Weights of a small GPT-style language model, trained from scratch on English Wikipedia.
Architecture: LayerNorm before each block, tied embeddings.
Training: a variant of Adam for these matrices, 5707 steps.
Each number is 128 + 24 x the weight over its row's rms, rounded and kept within 0 to 255. Layers, rows and columns count from 0. The size above them is the row's rms in percent of the matrix's.

# layer 7 MLP up, 640x160, rms 0.11, rows 438-480, columns 80-159
size [101  91  91  99 110 105  98 100 100  94  99  97 105  96  98 100 104  90  95  92  95  99 107 104 100 107  84 105  98  95 103 100 102  98  86  99  97  99  93  98  88  98 102]
[[126 135 116 104 140  93 146 127 134  92 124 152 125 121 138 173 130 115 113  86  83 129 131 132 100 105 125 175 138 130 149 127 131 140 114 126 153 157 147 103 158  79  75 120 146 103 100 167 143 130  93  69 165 141 146 119 130 186 126 178 111 150 102 127 160 119 175 165 123 104 132 121 127 156  62 161 132  76  99 132]
 [119 143  90 151 155 122 135 130 117 112 165 130 121 142 131 154 143 149 115 125 153 149 113 134  74 166  79 141 124 130 136 123 117 162 105 139 133 115 154 155 142 112 137 129  93 121 156 124 126 176 100 120 110 144 117 144 132 138 129 116  48 103 110 147 147 159 166 159 138 108 138 147 178 133 130 138 127 125 116  86]
 [142 154 116 102  99  81 128 140 163 105 113 122 129 143 105 122 112 134 183 141 124 132 115 133  87 145 130 147 129 149 111 125 121 134  95 151 137 130 127 126 162 146 111 119 153 142 155 104 108 123 135 143 134  58 136 133 102 172 133 118  95 124  82 164 141 111 109 188 144  69 145 157 157 166  82 152 123 131  98 101]
 [121 113 132 156 153 105  71 194 143 117 169 139 127  95 115 162 124 128 127  97 122 139 106  92 139 162 125  99 133 125 151 102 152  90 151 125 111 152 171 133 126 136 123 167 159  96 125 187 135 128  97 118  94 172 157 101 113 133 153 113 115 103  98 156 184 121 147 137 154 150 128 134 139 147 128 105 144  90  96 151]
 [120 135 120 101 173 108 123 134 153 132 173 114 101 126 114 130  88 124 143 135 144 131 113  99 105  86 119 172 123 133 149 105 100 145  91 166 162 135 126 118 140 172 152 144 132 126 104 122 125 130 114 150 137 183 121 120 153 146 149 103 104 164 122 121 117 196 181 143 127 152 128  96 130 153 102 166 150 114 159 106]
 [146  84 135 163 138 100 106 129 147  79 120 130  97 107 129 140  92 108 108 133 107 139 134 126 101 134 165 144  92 150 171 122 143 183 142 141 114 122 168 142 110 107  99 124 142  89 122 122 129 113 105 133 117 133 121 117 133 111 148 165 116 157 115 124 133 127 143 171 144 103 129 128 177 145  93 129 141  83 152 111]
 [102 115 121 117 166 125 137 141 139  86 125 170 140 159 113 111 106 127 151  99  95 110 152 154 102  98 149 171 139 130 127 127 128  93 113 161 182 122 112 147 142 147  74 151 121  90  70 138 117 136  77  98 144 125  96 174  99 131 189 131 103 149 161 135 131 145 146 161 144 128 126 126 163  97 108 108 114 127 129  90]
 [110 168 131 123 150 119 111 105 162 118 138 112 161  86 130 147 114 137 127 131  93 136 132 170 131 103  97 138 169 121  97 110 116 135 136 139 129 131 124 102 123 120 136 163 131 130 178 133 165  83  96 114 130 103 190 113 122 173 148 127 118 125 108 118 129 176 124 142 135  74 118 140 117 137 158 136 122 135  83 128]
 [103 149 114  92  97  87 132  91 136 133 125 177 122 107  84 121 108 138 101 141  83 151 176 179 135 128  97 110 157  96 116 128 143  76 114 155 100 132 128 141 108 104 113 154 100 161 139 158 156 144 164  93 120 107 145 166  78 122 118 137 124 134 149 146 164 122 116 160 160 114  79 175 141 119 116 145 135 139 101 138]
 [146 102 146 137 125  98 114 151 104 142 149 138 123 166 157 149 145 129 104 129  84 148 137 119 107 139 128 150 136  91 154 119 140 145 105  94 140 120 140 114 113 136 130 104 157 120 144 118  72 106 145  96 139 139 143 110 113 142 137 117 145 160 148 124 128 151 151 152 120 102  91 148 185 168 124 165  97 123 139 105]
 [ 74 128 179 168 132  80 123 135 117 111 114 133 104 140 173 146 112 110 107 128 122 146 100 113 117 189 154 104 120 143 105 106 120 128 104 122 146 164 145  94  96 156 118 137 162 138 104 127 129 116 103 148 106 151 133 176 108 150 139 100 118 171 144 161 146  93 176 130 135 119 166 146 146 129 118 134 133 114 129 106]
 [126 118 145  91 150 115 123 145 165 150 152 118 166  96 163 139  99 173 109 118  86 179 119 119 118 134 131 116 135 142 106  73 162 140 106 168 151 136 129 119 103 107 130 185 147 130 106 171 152  88  90 130 125 145 170 140  91 132 147 121  95 136 117 106 148  95 163 184 156 122 136 116 148 121 144 133 140 118 117 132]
 [106 120 137 141 131 106  98 162 152 106 120 155 125 155 126 113 128 136 164 187 123 118  84 101 134 102 159 124 137 126 128 113  63 131 164 128 103 130 134 126 112 101 137 144 144 139 121 113 131 154 118 164  98 156 111 143 131 151 161 132 111 151  80 137 166 168 127 147 128 109 169 121 143 115 114 136 145  66 167 109]
 [132 116 180 118 143 118 134 142 125 159 173 126  94 109  63 106 103 129 120 112 118 145  87  95  99 134 126 148 131 138 123 122 173 124  95 123 100  97 216  82 127  89 114 123 157 116 146 187 118 106  88 143  78 154 168 160 149 117 133 148 130 129 134 105 124 158 146 125 152 116 170 122 142 146  99 118 154  96  80 156]
 [131 152 161 149 138 136 117 121 177 139 128 150 144  91 132 167 143 131 126 134 128 143 183  96 125  99 112 138 159  77  82 105 123 141 119 117 142 145  97 144 128 133  71 119 122  89 173 129 137 170 110 184 111 135 130 108 110 149 142  93 139 140 127 145 162 123  81 131 129 122 115 139 161 141 160  95 141 148 103 104]
 [121 121 119 128 137 147 109  96 110 101 112 126 181 164 142 105 130 147 135 112 112  95 178 120 153 123 168 127 116 126 123 141 105 128  81 139 118 139 160 126 123  85 124 135 173 143 101 104 120 134 130 134 125  83 119 131  84 168 161 113 110 146 129 139 122  99 125 152 137 115 151 193 127 169  96 137 112 124 158  89]
 [114 141 131 144 107 113 147 118 118 112 151 158 139 125 126 135 104  89 115 104 112 161 143  58 116 118  94 101 158 142 133  96 102 113 107 161 160 173 153 131 132 119 157 105 100 137 153 152 130 116 113 154 119 129 145 124 124 136 148 110 127 133 100 123 132 122 137 154 143 111 113 132 146 118 113 168 123 114 135 186]
 [124 131 114 157 107 151 126 120 127 102 123 147 183 154 122 130  91 193 141 139  74 155 156 123 123 102 144 139 104 120 108  85 143 122 158 134 131 146 181 110 130 130 154 139 161 113 123 168 111 167 130 130 108 125 162 101 102 137 119 123 139 139 112 166 136 124 143 135 190 118 149 146 150 120  69 151 123 104  93 105]
 [179  93 143 140 133 130  96 132 133  65 123 110 146 108 104 158 115 127 106 126 148 107 166 104  93 136 158 152  98 130 127 116 101 137 100 121 144 160 144 146 173  94 145 149 124 118 111 111  93 120 103 125 101 151 125 102 121 116 144 135  90 171 104 107 132 139 146 131 100  82  84 154 102 152 140 195 118 116 109  93]
 [146 148 118 176 146 144 114 109 129 136 171 120 209 118 109 130 149 169 117 135  98 170 162 137 153 118 117  98 166 107 121 134 132 141 153 115 158 132 144  86 137  92 123 149 126 106 152 128 109 120 133 118 138 125 138 122 106 140 104  98 121 130  97 100 127 134 138 149 142 140 168 177 114 143 115 126 157 115 147 106]
 [130 133 108 159 114  89 121 102 153 119 121 153 158 138 127 150 130 142 174 152 102 157 106  93 102 148 147 120 165  97  73 128 100 120 106  95 123 121 141  94 123 120 127 138 123 149 134 138 149 136 102 180 124 132  94  94 157 149 148 159 143 143 124 130 153 128 124 188  94 147 114 153 155 145 148 125 117  90 153 150]
 [110 147 145 127  92 143 126 148 158 142 136 161 125 171  93 128 114  98 111 171 123 121 109 143 110  93 111 136  92 112 114 106 113 118 122 115 121 134 161  95 132 116 106  98 101 106 135 125 153 155 105 125 135 146 127 136 147 160 130 160 103 160 131 166 134 132 119 139 128 139 142 118 162  74  99 156 124 144 144 140]
 [106  97 102 118 166 126 113  92 105 142  98 164 128 118 152 127  85 143  79 134 126 120 169 127 136 126 158 146 128  84 149  78 158 125 152 123 124 150 176 154 149 101 145 129 141 159 115 146 162 139 143 116 126 136  84 147 142 125 178 161 164 172 114 122 177 126 109 161 130 116 131 100 146 108 166 146 122 123 110  82]
 [110 111 111 177 122  99 107 176 130  61 126 150 141 127 147 137 121 165 138 130  87 106  85 104 129 136 123 111 146 124 171 100  95 146 145 125 120 143 149 131 162 129  84 119 157 139  99 182  74 160 100 117 121 158 157 102 147 149 109 147 107 132 150 169 148  98 147 160 105 120 126 143 177 119 162 132 106 158 117 122]
 [119 122  80 138 172 156 108 192 151 114 132 131 149  83 152 143 140 118 146 133 104  98 118 104  99 100 138 102  93 170 136  88  96 147 140 125 112 150 166 125 107  83 137 133 121 144 142 126 134 120 117 142 172 169 149 158 128 160 172 113 110 145  82 124 135 109 132 151 132 130 131 109 142 110 108 122 152 108 140 116]
 [ 90 169 119 170 168 126  96 122 131 138 113 148 146 109  98 112  93 146 111 133 126 143 183 100 112 126 104 185 151 145 142 134 145 147 137 159 142 123 154 136 151 121 121 167 130 132  79 153 146 119 113 131 103 137 111 142 147 140 145 141 154 147 106 159 126  97 144 131 156 116 135 124 120 113 131 134 132 105 159 154]
 [132 136 133 128 108 156  97 124 138 105 100 155 193 129 140 104 114 116 108 102 155 114 117 145 119  92 140 128 160 149 143 125 137 111 110 156 115 139 116 104  93 113 126 118 149 165 146 133 126 132  94  88  61 100  95 145 118 168 172 155 132 126 154 146 151 102 120 141 124  99 145 132 151 110 129 102 121 167 174 106]
 [ 89 154 110 156 129 134 147 132 118 151 103 110 162 127 129 106 130 106 153 108 131 118 145 165 144 163 123 164 159 114 114 135  86 143 144  96  68 106 160  98 158 151 105 120 136 133 124 154  95 140 128 137 169 166 111 101  83 103 190 130 126 154 128 175 109 148 114 161 131 120 161 169 150  95 151 126 124 139 133  98]
 [161 107  87 124 164 155 115 136 125 123 103 138 108 155 128 182 128 143 145 133 116 120 133 123  99 139 115  83 148  98 109 107 125 139 155 146 136  90 115 135 130 134 168 120 113 123 133 177  87 113 136 149 130 138 135 112 104 155 163 173 152 133 103 136 164 154 124 143 142 116 120 108 142 168 185 103 115 169 162 103]
 [122 140 177  95 115 127 122 130 129 143 144 134 168 134 102 160 145 116 106 146  86 106 175  92  99 136 111 136 138 102  93 126 141 112 138 111 115 152 125 152 173  89 140 142 133 116 103 124 106 139 172 199  57 135 147 119 116 138 149 106 138 151 124 166 159 121 124 153  98 130 145 134 133 144 100 100 160 142 126  90]
 [ 86 150 141 157 142 153 110 180 129 146 138 154 138 186 121  84 111 126 145 125 125 117  93 108 155 107 142 139 161 124 174 117 128  91 135 173 154 126 119 130 148 109 133 135 159 127  98 115 130 128 107 142 123 133  89 102 141 136 153 137  99 128  79 197 144 114 123 146 137 156 131 177 130 113 118 155 133  98 126  98]
 [154 144 112 136 100 103 122 145 100 128 104 134 172 144 124 140  92 156 142 125 119 169 152 142 126 101 129 135 120 116 109  91 163 118 101 119 125 208 139 111 149 131 167 160 137 142  93 167 123 111 116 129 145 108 140 118 110 150 134 143 124 134 121 162 148 124  72 135 112 132 115 111 149 172 157 137 111 127 145 119]
 [129 133 122 143 136 102  88  89 129 113 112 116 114 112  99 129 132 128 137 143 131 135 123 139 151 129 124 100 159 115 152 111  81 145 112 171 110 128 159  90 147 171 152 140 136 129 107 133  79  94 134 171  93 112 156 144 165 130 136 142 129 140 136 111 122 139 118 145 121 124 120 168 139 110 151 106 142 141 118 162]
 [ 84 126 147 114 111  82 152 151 168 123 123 130 115 142 149 130 145 122 144 159 131 138 120 101  81 110 109 131 136 114 101  78 137 117  99 144  94 191 143 150  99 151 120 140 149 132 138 151 154 150  94 131 131 137 120  98 133 124 140  87 115 121  78 153 143 146 140 167 145  99 141 136 125 129  92 136 100 129 125 114]
 [135 181 170 109 125 147 163 127 164 136 149  78 140 104 132 167 103 159 151 171 153 133 145 124 115 151 120 149 172 116  52 132 131 122 137 105 127 120 123  96 136 105  84 124 145 119 135 116 125 144  86 154 120 147 117 111 127 173 133 159  68 108 139 136 129 116 141 150  94 128 107 142 154 105 159 117 132 126 112  95]
 [102 116 198 118 150 112  88 109 120 149 129 139 146  98  72 146 140 174  78 147 122 100 108 134 136 100 126 140 121 125 118 113 150 153 149 141 119 139 119 121 155 145 136 144 113 141 105 107 204 111 148 134 123 116 143 143 109 157 121 197 156 149  96 106 147 113 138 160 115 145  75 161 152 151 169 120 106 152 127 167]
 [126 101 134 158 104  93 134 160  99 119 138 126 128 135 145 161 113 130 114 164  94 165 128 114 133 114 133 140 107 141 142 121 133 116  74  74 135 135 113 140 130 115 141 125 149 168 176 162 119 162 145 106 102 123 132 104  69 151 128 146 150 124 114 154 170 134 139 174 103 132 133 136 123  93 124 148 147 124 117 140]
 [164 124  96 135 157 113 120 111 138 134 149 175 133  99 115 154 103 135 132  95  99 153 137 110 119 113 100 140 136 166 113 128 197 139  96 115 139 156 105 148 100 132 122 107 128 138 185 131 115  68 159 115  89 126 138 155 113 131 114 117 133 136 155 155 134 157 121 140 121 101 108 167 154 129 163 132 129 116 150 142]
 [122 131 205 104 131 118 112 123 134 113 119 155 120 105 132 162  96  99 145 119 119 128 112 101  81 139 140 170  93 120 138  82 146  87 105 134 172 128 132 128 125 131 143 118 139 125 122 116 148  96 146 129 155 145 150 125 134 154 140 140 137 127 101 135 155 126 103 175 130 122 112  77 126  80 125 101 131 145 142 147]
 [139 142 103 146 128 153  97 126 131 152 125 156 191 134 131 108 151 149 172 113  95 154  94 125 127 176 132 124 138 134 152 140 133 136 147 162 123 122 183  82 108 159  90  87 135 111 145 133 117 137 137 159 121 128 102 141 147 132 138 119 126 123  92 151 116 142 195 146 111  89 120 149 123 143 112 133 119 142 136 112]
 [ 96 117 138 129 102  72 141 168 155 107 111 173 181  98 111 106 149 124 153 148 119 155 131  99 111  93 110 125 143 136 107 123 161 127 105 140 106 180 147  96 152 139 114 111 155 125 133 151 148 128 136 126 129 104 115 117 148 146 139 125  77 125 131 164 185 139 123 137 127 147  82 159 125 123 137 128 117 119 130 113]
 [158 137  98 118 174  99 133 117 142 143 126 161 149 137 128 145  85 166 156 143 115 174 132  97 122 108 180 103 141 106 124 115 120 145  88 124 138 148 128 159 134 148 121 142 153 133 159 100 140 112 152 149 115 124 135 140  93 122 133  88  77 132 122 142 167 114 157 147 156  90 117 104 147 132 105 148 144 113  83 115]
 [145 116 118 167 197 120 119 154 121 118 119 114 117 127 177  97  77 120 123  98 106 158 126 106 151 133 118 155 141 134 136 125 101 190 140 129 130 127 122 119 146  92 114 117 157  89 165 138 113 117 104  96 110 118 127 152  97 114 144 135  54 162  82 138 150 198 112 110 142 104 155 137 130  97 124 118 140 115 122  78]]
# layer 7 MLP down (transposed), 640x160, rms 0.096, rows 438-479, columns 80-159
size [ 98  93  99  82 113  95  95 102  98  96 100  90 102  91  92  99 100  87  89  93  92  93 113 102  99 106  83 105 102  97 105  95  99  89  92 100  86  99  96  97  82  99]
[[128 111 135 119 149 115  90 136 156 113 139 117 100 104 134 120  90  78 145 130 164 116 116 109 145 155 169 119 172  96 166 109 115 131 127 113 106 136 118 169 148 127 155 135 153 136 182 140  84 153 119 124 170 115 183 127 173 132 133 119 133 119 112 146 137 158  98 136 121 141 128 117  93 112 139 153 113 134 133  85]
 [120  85 142 100  94 151 178 173 116 158 110 127 142 114 125 123 140 161 166 104 135 129 110 111 130 103 128 134 138 138 110 126 140 110  80 104 146 118 122 141  77 140 158 116 146 165 147 107 154 132 120 111 130  96 116 180 132 121 139 104 157 117 104 125  97 136 110 132 129 140  96  97 104 104 122 156  96 135 108  96]
 [ 92 125 127 137 149 152 110 155 101 157 118 126 103  79 133  85  91  97 146 118 105  80 125 122 129 136 142 132  88 114 181  93 128  94 145 161 132 125  80 127 136 122 165 114 130 146 169 133 138 139 159 152 138 130 137 125 166 127 120 146 138 214 159 114 117 140  99 133 126 153 149 127 128 111 145 166 135 135 134 114]
 [137 124 115 134  86 111 109 125 140 125 128 100  89 143 172 118 143 157 164  95 135 133 104 116 120 155 118 127 129 113 139 138 123 116 128  95 136 165 144 129 174 130 126 145 113 132 133 117 162 161 119  71 108 129 125 142  91 119  99 154 106   0 137 152 178  90 129 171 112 144 130 120 101 118 114 105 122 128 116 159]
 [142 129 169 141 140 134 140  87 143 107 127 102 142 112  99 117 147 153 159 152  95 138  94 125 130 131 123 141 120 145 135  98 115  93 128 150  96 131  82 161 107 141 136 136 150  78 114 141 144 123 101  70 114  97 133 104 141 136 120 130 110 148 164 111 122 150 144 142 133 117 178 130  98 108 107 144 125 152 147 124]
 [112  84 134  77 115 134 131  99 151 120 101 139 170 113 116 140 155 155 117 103 104 116 131 126  98 136  91 127 134 157 129  64 124 112 122 162 173 152 131 117 143 145 107 166  99 100 135 143  98 131 154  99 170 137 126 132 141 120 118 147  94 118 141 147 161 141 137 125 109 146 181 130 129 155 147 105 164 124 123 133]
 [116 124 129 163 152 120 121 117 141 141 173  91 112 166 135 152  95 129 116 113 139 127 116 137 191 166 166 122 113 104 111 138 102 127 165 168 100 129  89 129 114 147 111 116 125 169 132  95 147 126 120 144 159 139 134 133 106 165 154 133 149 127 130 110 148 124 105 123  79 141 136 165 129 133 107  98 158 104 131 165]
 [128 118  98  84 127 145 138 134  97 128 135 137 120 124 137 140  88 136 131 149 166 104 168 130 102 126 139 122 143 111 147 147 146 137 101  99 105  88 152 147 164 146  98 130 135 140 154  71 116 129 129 116 154 121 123 130 102 122 115 144 130 105 154 101 107 132  96  37 187 131 149 130 118  86 127 121 130 102 156 138]
 [133 164 107 172 113 149 111 150 159 135 130 103 123 171 119 110 122 130 149 110 142  85 112 138 133 126 188 120 134 130 121 103 128 171 115 113 130 140 147 103 162 122 120 123 135 108 131 109 155 146 138 158  85 202  99  93 135  55 159 151 113 116 127 152 118 136 138 105 115 145 140  95 128  74 117 113  99 141 109  65]
 [ 97 191 124 119 139 118 123  96 194  91 142  83 104 158 122 148 111 134 147 130 147 160 126 104 134 181 125 140 159 170 144  68 130  96 114 129 151 105 131 149  95 133 123 141 153 167 145 164 148 141 148 168 137 135 160 151 115 164 125 150 120  94 122 113 113 130 142  96 135 164 127 138 121 104 113 101 119 135 133 134]
 [133  99 113 123 157 144 150 156 161 131 105 127 184 126 129  66 145 145 130 132 110 144 130 112 110 133  99 148 118 116 171 113 111 118  83  88 154 142 141 171 150 124 136 115 128 141 146 124 136 107 150  88 114  89 156 143 144 146 123  94 130 128 135 134 119 171 105 102 136  90  93 135 109 154 126 176 149 134 141 121]
 [134 120 141 125 102 104 135  79 161 159 136 134 151 148 162 127  88 142 135  99 128 124 139 166  73 158 130 116 152 114 147 134 161 136  95 104 134 155 140 134 160 142 103 137 111 109 122  97 124 119 151 133 170 105 165 109 133 105 144 108 138  23 205 135 137 145 138 129 136 116 155  96 131 109 108  97 131 127 136 137]
 [141 165 106 128 131 153 112 123 144  79 106 121 124 141 152 104 102 130 127 102 146 112 145 103 152 127 119 115 117 133 103  82 132 158  74 131 132 142 140 130 149 131 117 122 155 153 117 153 135 137 148 119 127 119 142 122  95 165 135 127 134 163 114 147 115 138 153 183 123 169 107 150 140 157 150 185 116 136 148 104]
 [126 111 149 121 107 128 143 152 122 164  46  94 153 130 121 141 161 136 112 107 135 100 128 150 136 130 107 136 129 112 116 157 138 101 134  84 149 117 107 108 181  86 160 122 120 103 159 123 146 133  97 148 168  88 132 164 148 117 127 135 111  97 143 124 122 127  92 115  90 109 130 168  82 117 142  83 161 155 135 111]
 [109  96 118 122 112 124  96 123 106 136 103 132 123 149 102 126 188 127  82 118 155  88 144 127 111 151 102 131 122 114 169 163 124 119 120 131 102  87 121  84 145 120 138  98 158 136 116 124 117 148 143 153 143 103 178 169 133 134 117 181  71 144 115  84 100 122  97 123  99 151 144 171  66 128 128 158 151 131 159 108]
 [ 99 147 132 142 149  68 123 112 134 155 127 138 137  95 154  95 124 145 107 127  90 129 118 100 140 162 121 142 119 157 170 155 153 114 126 165 129 139 107 118 110 159 110  71 129 154 137  69 137 132 156 144 144 156 138 110 101 137 147 156  74 134 120 146 143 131 134 144  96 126 126 173 127 138 114 156 167 148 142 134]
 [ 76 150 167  99 162  99 127  93  83 138 128  92 113 161 104 134 133 140 137 149 145 127  80 132 126 155  98 120 116 141 136 140 126 145  94 180 131 137 131 116 127 133 129 141 139 115 149 149 121 173 145 109  90 122 110 143 186  91 103 143 126 149 163 116 131 155  94 127 116 140 101  99 131 165 146 175 134 152 145 113]
 [147  88 135 108 129 136 111 132 135 115 126 140 110 147 123 107 148 128 133 121 127 126 107 120 127 127  94 156 101 117 140 142 120 174 128 119  63 131 128 161 131 107 155  97 115 133 118 101 139 113 152 142 135 133 109 173 147 116  99  95 157 140 158 108 114 142 123 106 118 150 110 156  95 161 176 144  96  87 123 117]
 [107 139 155 150  92 139  93 151 107 156 102 111 114 151 143 141 165 130 152 106 149 155 101 152 109 148 154 162  92 142 171 182 103 160 113 137 136  90 122 101 130  94 158 104 141 124 132 169 103 161 157 144 160 109 125 136 132 120  85  74 127 115 169 139 114 119 129 106 146 138 152 102 111 147 120 145 148 112 102 135]
 [151  98 106 130  90 125 122 166 126 107  99 100  84 108 125  82 149 123  81  93 116  72 137 123 165 159 137 128 119 144 138  85 139 116 142 131 143 176 108 168 121 143 143 104 170 120 154 137 123 130 136 130  69 124  74 155 139 142 157 183 144 109 114 144 160 129 129 134 127  94 128 128 162 129 123 130 150 135  98 132]
 [105 130 148  99  70  96 142 170 147 115 122 122 169 151 112 122 144 154 145 124 132 128 113 134 136 106 151 153 140 151 155  46 116 155  82 142 110 162 110 116 127  98 121 132  87 137 123 120 150  98 129 160 149 119 115 114 118 165 114 145 138 129 125 130 121 136 126 122 128 119 102  99  95  98  66 116 120 128 117 131]
 [125 136 159 147 102 119 152 133 144 132 110  96 108 108 102 160 164 133 179 136 124 120 130 124 133 141 144 134 132 153 106 153 124 118 132 125  88 118 131 153 108 131  87 174 143 111  96 115  70  85  86 126 164 158 108 140 124  79 153 123 154 112 167  98 146 125  91 123 100 161 156 117 165 123 167 115 138 116 103 133]
 [105 123  91 164 145 125 114 179 150 128 177 129 100 119 143 140 131  98 137 125 113 147 105 106 115  76 196 135 145 127 163  72 126 137 123 103 149 137 132 135 135 109 160 100 174 138 139 146 124 117 138 202 124 115 123 132 144  92 141 135 155 181 106 134 166  82 138 130 129 129  96 134 134 132 143 118 134  99 170 128]
 [116 132 139 103 114 114  94 149 154 166 122  84 117 130 113 114  79 134 125 126 146 149 129 166 127 142 148 147 121  89  80 175 129 114 149 131 100 145  88 148 124 145 133 142 160  98  91 130 145 132 107 133 122 109 105 174 155 106 137  85 123 171 122 146 131  95 137 135 137 143 108 119 170 132 139  83 119 162  99  78]
 [141 125 148 130  65 116 154 112 132 115 136 157 191 138 115 128 147 128 109 111 117 190 106 138 106 111 131 126 134 132 133 137 153 130 123 119 152 132 115  98 104 131  66 138 125 119 116 171 107 147 111  74  99  88 143 115  98 132 160 123 166 110 157 134 158  80 121 147 116 135 160 107 110 135 124 125 163 129 175 142]
 [138 105  87  89 173  84  99 124 128 145 158 155 176 115 129 133 138 150 124 105 120 111 154 133 118 133 109 128 111 172  75  89 178 108 133 148  94 127 143 126 168 127  93  95 146 137 134 156 130 126 101 132 133 116 160 131 172 119 140 160 127 132 131 111 152 126 121 145  88 133  95 148 134 136 134  95 149 141 112 124]
 [ 92 139 157  91 109 127 153 125  89 111 139 133 121 154 148 108 135 141 126  95 129 122 131 134 165 142 110  88 144 144 144 148 151  98 139 149 101 135  97 138 150 167 138 112  76 114 181 100 128 114 145 126 146 125 155 115 141  80  84 151 154 106 156 130 118 134 146  64 188 141  85 137 114 101 144 153 110 129 116 123]
 [137 174 122 170 147 112 153 163 125 109 100 133 154 136  99 118 118 128 134 109 154 109 192 150 129 130 121 126 127 150  94  98 140 164 107 152 115 128 137  77 115 119 137 123 139 167 115 158 148 125 121 135 117 111 164 105 136 161  92  83 167 156 116 119 120 145 138 134 133 139 109  80 137 110 174 143 130 119 133 125]
 [103 159 142 147 126  78 115 116 105 137 166 110 135 148 136  43 139 126 164 111 170 128 114 142 153 132  93  68 130 138  59 105  98  93 150 124 143 140 115 144 100 145 133 136 101 142 112 155 120 121  86  82 113 118 127 129 154 100  75 133 112 137 116 127 155 150 158 102 118 168 152 120 116 133 144 131 120 134 146 165]
 [128 134 116 101 137 143 112 132 108 122 136 153 112 129 106 134 129 142 118 164 121 114 127 150 123 142 121 172  93 156 139  96 122 161 177  60 113 106 120 100 118 129 126 115 146 100 173 170 139 148 110 114 110 127 120 157 104 158  88 127 100 156 117 144 110 162 109 112  77 149 152 100 117 155 150 153 164 152 131  75]
 [150 120 137 126 156 129 126 155 157 120 126 118 130 127 123 107 120 160 111  81 137 132 128 133 121 122 108 118 157 178 129 118 104 143 114 114 128 139 114  99 164 136 137 135 111 155 131  92 143 141 137  86 167 167 128 146  97 163  98  80  85 147 156 109 134 108 135 137 115 108 115 130 116 148 120 168 154 190 126 138]
 [146  91 129 126 128 161  89 111  87  82 142 144  98 141 119 139 150  86 128 136  92 123 109 135 151 128 132 137 123 138 133 208 132 155 132 134 105 141 140 112 132 133 104 146 111 128  86 106 126 118 140 108 127 142  87 146 139 119 129 133 116 184 143 104 128 134 130 100 132 115 128 131 167 129 140 139 165 104 133 105]
 [116 139 149 138 179 135 138 166 151 124 127 102 113 161 114 166 137  81 114 121 116 120 114 141 125 131 111 156 140 146 128 125 162 126  98  96 171  89 109 130  87 150  78 139 151  90 125 117 155 152 141 118 126 148 122 122  88 109 126 162 116 145 130 126 132 118  68 102 112 157 134 126  99 151 148  72 107 104 109 126]
 [136 108 146 136 142 107 111 153 170  82 109 102 144 127 122 115 125 134  94 129 121  94 151 152 131 133 150 103 103 119 140 150 133 154 166 166 120 107 130 134 154 171 135 108 131 134 119 120 161 115 152 155 131 133 114 167 158 124 123 157  93 115 158 109  99 143 122  77 168 141 126  92 118 122 129 135 157 127 141 147]
 [178 118 101  96 106  89 131 139 110 115 105 137 138 150 125 141 170 160 144 108 130 161 114  75 127 110 136 131 133 135 180  92  60 120 132 128 128 130 142 157 124  94 159 128 136 101 129 142 135 163 138 144 165 106 137 180 137 123  82 106 138 122  97 117 133 110 117  87 170 177 133 103 114 156 113 159 155  74 151 150]
 [115 122 112 162 107 164 138 120 156 117 118  88 156  80 149 118 134 124 152 104 113 142 160 144 123 134 125 100 124 107 142 145 140 153  87 156 119 159 103 133 146  74 105 167 134 112 155 158  71 122 131 129 138 119  90 112 108  98 134  92 144 127 133 158 126 152 105 170 136 125 125 181 121 132  97 153 166 112  96  56]
 [ 64 143 139 133  84  86 147 129 133 107 120 135 148 112  96 125 144 157 125 110 146 124 150 126 106 172 148 148 139 122 133  78 166 127 109 140 111 108 127  70 152 139 103 133 136 152 133  94 128 106 117 149 135 123 156 135 116 167  94 166 164 100 166  80 130 154 178 148 110 103 149 144 145 103 141 148 119 117 144 145]
 [120 108 140 118 125 158 143 164 134 110  88  80 131 138 154 117 103 104  84 145 111 106 152 152 117 105 163 173 117 123 171 126 142 105 127  77 106 109 159 115 119 146 125 119 131 118  75 104 120 113 134 127 140 148 105 159 147 141 151 152 112 158 152 162  83  89 134 155 143 160 117 166 131 149 106  96 171  99 108 116]
 [143 105 100 132  66 152 134 148 136 112 100 136 147 108 106 110 154 100 154 107 108 165  91 160 133 107 159 120 131 140 119 100 157 130 118 114 135 113  92 179 140 124 139  98 107 113 111 127 134 147 129  80  77 123 146 171 141  91 121 108 133 117 133 144 111 150 113 128 139 124 133  96 140 137 149 155 122  87 130  94]
 [ 82 121 154 140 168 151 124 182 146 104 110 186 109  96 113 134 121 107 107 122 112 147 156 141 101 104  64 130 138 121 135 130 101  81 150 140 132 122 111  90 135 163 118 139  96  85 135 151 122 136 129 125 124 108 125 115 172 169 123 123 147 104 151 129 148 125 124 104 135 114 125 134 130 125 149  87  95 107 134 159]
 [134 117 117 148 162 188 140 113  93 123 154 143 100 150 126 135 151 151 106 129 142 134 129 112 138 137 147 106 132 135 141 160 148 129 138  86 120 116 102  79 122 146 133  81 127 131 124 145 116 145 141 104 127 138 107 130 138  86  90  98 180 148 207 105 125 159 154  83 112 101 110 109 140  93 110 159  95 133 128 140]
 [128 132 167 149 115 104  82 145 138 143 145 108 143 101  91 104 139 111 136 104 142 116 129  89 140 112 179 102 155 150 130 126  95  85 130 134 108 128 150 125 117 101 144 123 144 139 132 152 102 165  98 120 129 157 134 145 137 129 123 161 183  81  95  98 162 106 114 123  81 122 135 143 102 105 114 133 148 140 125 118]]